{"n_head": 2, "head_dim": 64, "norm": "layernorm", "positions": "rope", "bias": "none", "tie_embeddings": true, "parallel_block": false, "lr": 0.00347, "decay_fraction": 1.0}
Each number is 128 + 24 x the weight over the matrix's rms, rounded and kept within 0 to 255. Layers, rows and columns count from 0. Numbers have three digits each.

# gate: layer 9 MLP gate, 320x128, rms 0.163, rows 301-319, columns 0-127
# up: layer 9 MLP up, 320x128, rms 0.168, rows 301-319, columns 0-127
# down: layer 9 MLP down (transposed), 320x128, rms 0.154, rows 301-319, columns 0-127
gate301:140152098130104107140105091158131134165118142168120140158117118087114091143101123133109131096127135133168131098146155090162215130132104101180130140140147136123132148092114110121111132126092147158134100164117096161087126145131128116139110115122132119110098162087092184154163138105125121126167114128112149105118112132127101180137138136138076105116112087136136093152124148123150139141121
up301:105132117109177139099109166102133135176153137135115116131129139142123110114135108163130109165144152168108138124152126107115165122144114137092107124127108098115121104169155180139092156132140045117127150172120108122153078133148099106119112097123099131166126100096085130153135129146108160090157144113132142111157146146108131090143143161105094189159111142109126122119110113128163098108117
down301:137161101131116110154121116123123176103106119165115185178155121127131125132144125125132085126118137108111137091123129089090135086175103124092158163121095121151099117119146132122123151135121132133128102116135127230147147111112147136055132157157114135144131131152144169142152114111133135150141119139112133099145109087176108133096131150106126094107145103124130161147132095142162144143118
gate302:129120128105087120129130124092111092113128112077137137132173148122148131113144146116110110129213142119086099114108178132097090106102143088112081139140122112138119175117145170131149143141116102127147136151117094113120141130163130167101112126103111124138125082141143146132124087136124108115126129118100131110106074168125115143162108144154132175138127153153142146076122136125132112136161
up302:140110114134146177160137096129135114117161129159140178147154118069155161165135145085106146141180076102126125154142140138102122121152139112104162097138111132132145090147122168120145122114156133110091120162121156160121145147119132129118124137124130163100151161128111168135145142094135100154134138120093100124134095076145107108144150094108129135111139126140136141117149121157170177143176
down302:152149115133172137118117156141107119146161143142165099151130131135106071136137109132113154157117091137136144104144139113075155056110122157149132117139081153123187112146148130131105153131113160116148123104102175130168101136158120096148081091115114147147123099115129103094156156144094097152105143118134121138093145088096111153087154111137085108118152144156131157133119103142111136094137
gate303:138145147143103126165098102115120113117137134093121230110158132124118136122121121087125111151081084161125116130121121157110127117151101114079101133113139114085118106138134145115115113189095117141110131129113157126114079157083153138123154146120140137098115135145122161146128144118096116141137113147158161121120124103115130129097216151124119146146145144184119101128120188078123123127114
up303:105160136160108096097110110123132139108163106077115077153131124161161126095168136176133120094126102124151129140133151139141125189106114139104117126134125097136151146125147127151167157142124116135101124135126162192116125135107143137146105137097140105125136126138134088122106158135120158131116129114097090106181137107135110122122118183138103068126155134142143157086114152112168085104137
down303:133153127136136122131177150151098130095121093117111119158125133136131109154123112103111137144153130122167098117108115089112158143147156149131122167124124108103130126130111194125104160141159097109139135111107141096099103114120088173102119171129165142124123147137127102136133175142120100079171138148153114147143121116128127102134124130157114137147148123156076124180110078131177090154118
gate304:110153133121146179118144169111110132137120104112090090153154144117120124102104179110163127159121167127167163128122147094137150134129111099154136128131115068161177106110138102101106147176128124125101110147131123144102119142123144147123090160113097112094133137161179134144121143076131132147128121150124145117128152144104125151160122114159119095097094120140144099128093132174176163164139
up304:117152140130160158103116104093130158154150117159117089118117143150110146116101071128139124081081112115187116143094088111153157141142113114104150130077145163129119132110160113136090105128128127149151130135084172117152146106113132117081117126106136179120147066117137120129124117119106150146130084109125092075130141108125140102106119116136114122113149101124163167135123083146116177124107
down304:108160136164128094130119130134083096103095116127097156086145148147152106138099152131105100137139123122113122122121146103159112142110088123160119165142096151103134146178114129131109122121112115174158147140097146163166155150163092159104165172110124098118114100124125121145138102114137132096158103158140136141120078074108160089148094151136119089125126128107132117149150143122095108125107
gate305:126102159138098139164164150145132130119133098126128161140159127148122116125115105093149133111110102134184122159098159113148196126153147127103112158176154104128110152117110054134076165144144130135135137160098101166144120145160120113158164158113107132134140154152157135165129119125132131129132112147123101127133105077103143178152137122137119125159139130095062104143136138131136152107110
up305:103114132157121155113143128159084141145095116113165179153119118132128120132159148103105179128151118155102132159091144148101131118155126147146103127103159115130124092096070130128123129129097176135116111124100159138105135136129148093115162108129119141160125153101124089144121124119123162141124114133141104129133100124141141111144119138124135095109158155136119070127117140141135059180166
down305:126147104179103136127116108117123119128153148163115100113126117101124114106107084144144118089151187098130156095115100137129134144113126171139144159157117104148119135114153081147106202107118149100116102119138112139109121148105145114144109130104117133120143116118110100109135099127151141162128139145120157133106116111116111096097097150153126103133109133106145118173098153149148167138118
gate306:137126142104108132173148141130112116138119112115126161086120127158074146120123109131148126117085148141148115115130150143091182159127127136109124089108111090181134125129077119103123128110123166114138138168121120143100131113112096131155074121128081114141130144092129107132141102118130132148117109123129084126158100140113137138146094092086176178110128165094099122139116150158145137147196
up306:106145123124099094126123145145152110093131107142114093059126125113110118135107131154153113109102130144127157154122121092119127154149080123115122124127138061109124123152090110093119147120147133118140135136134088141138139124099145127153110080121143144131139138162158120114100167117148138133170141155132152127165076140099124156137115165084181134129190135116131152107138159120131144143127
down306:117133137138173118143110087120117109137112151128134160118150151153133089119104143115149170147139201143133096135173164126091099099101143129110115105147119126154144129118108098119101102117117135124118121141110152120097089163085138146128154118141102117153156079099124130124098096128125169144205118121113120132123153114093164128120124085083105153116095122136137167138173143154121119132161
gate307:122137151141058131124134114097116094153123129095129155153162135133150102159159080066118125131137079129106154131109134106144130101131118101124098126094143146136144157148109137060131083079131156158145175103141113124149158096094109133138106132139119144143119103159149165125108137093129144149181120140167145134131104128163152162127141145149106149132112160098141105136109128129142156103096
up307:119105170137196116116128149135125163133170108112134140104174128156107122155111117129129093168114119152085137127152126113125127113152120131130127104123108107118110103147157138130099112159114106127100129091109070077079160127130113124093159142093104100093137139119123142127144093096151099169125149099142102095098142111150114148138166131129121153081120131108077134132110130124122154195146
down307:136122167148122121096120099133144126199168118139096109123158166124114084145138163072099141150116139119110095111179105123124130118105096168139105137144141101131100113134139131097172105141115148081105156141148125098133131156089124142138093128135111106156134133078116114109191131141134072095138145142121179119142116148102106147150126107150117138157126130133162100116109134154134155111118
gate308:159082118117084154136132131153105129158093172140087126169165100151159134097135143153074112155165126159149124123136139160126109144161079124114092155123084161144154127136116079129124120150143106127172083130134163117125116124141148079116104139118137120113158129098128178104125125182123132100135158156151119120125132146174115092148094133111127082112130142110091167105147145139123122136126
up308:112139141149138121114123142132102100119155185129150132114193141127135092150172130133099135137138147099130120116097070131086137124124122128161116106095113110129146120133112097166118104116149128158092150116133085109118114080090127081079171132163141135116133151119152116074103109134115144124168173153106100112135133090135125129142169154156126136083144186104158082099142108101101158143095
down308:156128122145103121128153127154150203113126124103159089132139093146133130119135128151107137124121121119154141142163143110087111157162063099133170127114120138123093134126123110115151121146166124163138124082125132128135165126134089102057110168143123061192096107172134123148136161121092072149153123118128138079171122151137093129159111120073122138160137118092118135092132125122165140127166
gate309:116135095130124129164115101151156131146131119137154126108159123118106169163091099170122130129099090127095146133110111100130116153145127176100132138166120130125087128086110113128126127133120135107096146138103177171117151107138150142075155131110082141110137126150115135129167160118101127086115181102111134166141143123119165092138071118118113153111108138126168098094112122142146152115119
up309:138112096121143109154127108131133168135075141118151086113095110146083128131116126125132100154124091103090143132134110168136177152175125119167111150113125124102154150131153149149125142082114172151144146116127092131139125133143137147127141112115163113079081136153129083123181114134139126124112133147162131141103121159147092147082088123081138113170129142083124107135142094127116105129135
down309:105119120147150100137119150130130056106189155125126088143182173108110113134126132127122129105112168160118165167131092134106128136132123130051074118104117119146110128122131145125111122112157147129116118136089140115144137044085121146143108108135120144149113138072101140145149132090123144142161112111135163142130151139128121099148136137143131163128117096134143091160109115101156127111125
gate310:112110157131137122129134169107138171117165112115157166153123132118164137104130090144163090129105117108146127149108129118097129134088139156161146117127118075123108145121100145115139132125136115130129092151103072110141139108141127149112138090132145105145118141117099126180070068121141101113160133085079108186165112151120136128150141136138120108169106131136139145151111139125095108135056
up310:151111101136136122119128157109126132113176162089104118095139097114114087137097149194123137148078153129134098118155104138135131090146108114093127119128110146120134102142126111170088174184122128135128119138151154163143118119101144121142164119114159172082140162142127118097157167145161141143132114114142153129125100107103203126102140132167146059110150102106143102108134154165169074083132
down310:099128103136150100129116119112096090061117140118100092109159141157116131120116132127174107127101119150166115096165142147141161118131078116092159125176153163134117112138110141156085132110099134143149141107129153110110125191123143104139179133096081122151120170089090175113180173132105120139151124132160104108132116074130118155129116125141119127135115147132150139153139121114162109107135
gate311:114087135098141059108167144126129104124133163123139138154107107119151115119083132143116141084105144145169117154074090123158140151150132132118131158143121121134109136094156103147137126120115116130137128161166106131125105130102137146102148124107104113093131114150155193090146100098149142157130148126169157082137127073100136157150105145129118083128081151129107142128087128157145129089182
up311:145154144176131133120136114099120135135102111123158157134140110115132155120107113153138124089105141139125089141084126093139119119103170113124108126146133092166123120095130105107195087134160116113112130129142190180156077107118143118119127115119100129124131150175149134152114131115188155072108147108126134134098114168118168122110150142104128138138119123140143138185152061140125134084150
down311:157117116109128160110130139135147121135101137164112127135091127039140134101127120151119118152129133145141129144165116120139115153120135139109101142091092119126162144105121121157135094107140104138136142113124117135071126140134140161146116121128110183118121106114144146101112107110146141083095096122171118102157141183106120168140095117116103169125126133148116150139158086108143114103061
gate312:136134135112140094147131091146137126115088136170114128138116125158140134094156151152109125153119181125105126073118120150158104139156114102112150154112119113141095129141133096137126118183135138102131128123101110088165157118126106156114084109115141084124099087133180105088142151133149109124101076147091129159132151123176097115149136111131137137101092079109159131125146100145111125152121
up312:104163077123117183187150119162116152138114128148132134107119145110119116175111092134084125095126147160153122132139131093139121087134187115146119106144114151196108142086107142134097105128160101147187110106131168132138126141150118166166108088110101120124128113140085108153107118145129075151131088110108166163117174113079131144138082133143111116158144124126124110078147111090111139136126
down312:098094158099121143184165119152102125147110149137140119100159120120161111127089108178107078113135162135153092118140139110122111106117132182159135090113128105124142099126151129134134090136139140136146172069150139193173149100099084098140096109103139089119101136124147101156135130137155156145139173149168166111130168145152099171130129104155116164133125148132116190112152147140148125110107
gate313:082121119163113102102118126084115136145156106118133132141136126143128162123129156151143087119142107139126120129145086131144121121119109172154138128129136106124119124082120114130171113102153132084146129089127140149115161096116125101137139095099133144199140142115129125172110093183144120121101103130191115158171116118142100096127157094131147108137130158065118125114055134146104180158110
up313:090117161154118137152150126162100163155055126135136087132123133140118166134141096154100115116162130145077130117136140138146162118118151115079132146142171157102158142125119137178143151129089110148130115135140109075117114124126168151144119147141105102120110121133082102144154153179123130088125155109103140118160153124115124162080094125131152151102148088139139157137126142086125093163097
down313:141129089101117113102092146071113142119184093149171125082111105122130132089126118075129115164108149127156112149152149134094109048117127125140101134130150149127115127130140114136060157124143100119135105156125121124105119143096149168117110120137151167142129118129101162122126134135134123137167113115120104121088158112116154103168144132130157107129147138160159126154150153145105152141145
gate314:099124113150130116149124145075129134117138130082075129136136127113126205171113128151179150129137135102117159117116124140135126140174122114137129109123156109115122137126083088098102143155106153126124097131168110158148173116158118136148130120165105117147123134122132136139145124113134127111147109111169102155159107122145136103088136115099118126139110150143122135132147144093143076141137
up314:116147155141139136179153113123107119141142117112107145115154107112111123143158093146063122121066098123077105118187122132148131108139095116088146112164070168131148112146139117130142123133113135113126098165134141136126125151100141162163159149130110142107137128112122133072112158119120145141146107122090099139113120102144082149147133133132174112130147120116107145117191127107125148116125
down314:124125132123160121174072105133092116123121138122108121107124119116139105100126132127173163090128153124104196136078100147181128089159122154149113145131141149126113091153117131150150142142117119155133121163107160117160135146139137142129125092161109142147156131143111109141155155104087101096131171114149118119180147159146131141138149113120098106113105127117122088166157115131095145125164
gate315:112061131147133096125103153108130148110114102143078149151144159155173068125140123133145108112147123146105133090136161112128123117126171100112132124127103146086073120083085160129148125100108126103141179139116127117130147156118134148160133132093097163129105106114124177124113125090118165115068146159076176112135120136130166138135107134154163080141136144138121123135135119114083088090138
up315:108090134068124132125142114151138152153077153107136086126124173190128126105134134096096098119147145108122120155118118163155141111114182100145124147081108118138128131149136134131062135089119097107129107143118126146140122181157138106106152108143118161172099136126154131127129115128130118190119098122140155137155134112118134157142122190176117144115095108139168096125144121138097105117121
down315:159114148139092139142166121063137112150147104127131094130125147156180117157129108146122166089114106163094097171131164124097131157130160099141076154099114087110125146115132098133104125123098130119106139111125108088157137164155123167127137125149092109113145096161137157094115180121124136141137133140135159135149120125093134134099094171117139134129096158144146074133117142133130155132101
gate316:112117077096143142125081118108136141125138173128112160136131143147119119179122177156142096111106111076148116133125107108136176183146121141130100119118109143123112111125143101128137141148102154104129114142082107135118088124075163096169148147118145127093115116141132154112141177106117137153146114121144128136120091100110114144134212151163126147137117105112150154104094110117151140128095
up316:161107116137117117130110093106105136174149115110141121135123109128095084153134135101118116164105184112143078134132098187124147132150181123094089092146080101126120118138157147166120147120102136123122125099103109143105179164149130162130126123158124126140118154132115129108104105153117146150140138150161109135116106139116143183133118152189128125107139112155139135154138177088121157160131
down316:089173120128111128133118135134150106166113137142131126145147151121121171086131105124109142127141118122151152156082112102143119174086131162119140097121139167151121143150164140131140139153139139077149092130117114099126064131094155084164127102122149150127148116098141136155120113111109148153171115161111110142155102164159093109134174131124140086131123157133115105156149088145142121103121
gate317:111091135107144136122114113111117159126115174167163122129136096085125135127177122146129109067091094091103126164159148128164128130097121108129139183156140122102152124132097143102099108128110123138133121166133103183142126156134159168181138143117139110082126164091174118099126126142141133101125156172138109132136174121137151162137117149170140131123121113153141118151127177112129083104129
up317:093112100143142126132090110092141125106106098129090143161165113126151173133141110090123135185144113157116134137110172168141124104148129164109112117121184138094113130132115102138128124097112139123127107166112120160119174130130115107136133123154111117143142112141159136131133119153105126136161143106103130089135106137130118130147101151113113132078137117145191125145123132152161076098123
down317:133134144143101113094158086106127155159104128125105151121125140137138133135132093111145118130139160120146148119135143128143148140139115117184138182162139120070103130079107130125086086123084089100126114140134156118163130110135149099116099120148090120123137125133144117138148120157082156125131139104109100123097099147099143155123127180148115120101110143096160105089133166113115105162142
gate318:073068113099108200116138121095122125116117141108110150148127063085160142150088125121126136116123129138134129092099140166132167123164121143122108131163153133120139117132097096166071143096148128105096147145104214134122155117174117114129104127160086109111122136110119127149133168133138127116132126142148140112104113138118149130140112152103131138131116097135149133137145140109104131137087
up318:119109129140168190145102119107101131135148121126175145120161114133116138134142129145080139161136098140123089142086114099112129116120136144109139117128144139088127152193125140116108153104130140128161115100114133166144121166103127097142167109143158167127131112150082112123154155113127123128099186139132132072142154123115124097109150092157170146148105181171166133085085110121151163124136
down318:145109108127072124137138126101138129182105133164089158140139135132137118104146117146138156165116105116115142108155113092149146122150143150145125111102134178179056110136154131124123143175107138124119116156148135137132122122080160126102099144129093156149100147134113159136075133132071148076183117135105137129090121130110132116101151132166120097130130155115134125143124068135107118104147
gate319:133081101171137100137159105126090119147114121099108150108076151147129131142109154108092124099154105109126122129143149086111106147153092146109121072158139096142138120126102131096106117146159162133129106106086109115123161141096182120122132115171096112143177147194093153098146131127105121128109107154129144113138139161111088132111080131174091151153156105117128137137086108140137112147134
up319:136151129154088142149139136108137153131114141132106136137106130163114159151123087116123115131107131162148120151147142128100156137082096131144145126162118113121112176142082141106152154132156166087136096130135138130093118150120136134143138155153109088100152119131117153119117152129123131162187113123080154116108115132134139130117153129134146121117182111118099123186115130148104081114107
down319:124116100114131118159125134131128126130111103124084101127134119116131145115110157162142135103161124114057117104107172119148120159131128137127135126122124101120181101138155112092141129104149096133148107163132120106131131129116090125167163108115113121129138089113075085135114122143184141132107101141148090165160095122133097112174128165096139098141108114138138150128117092165145113122093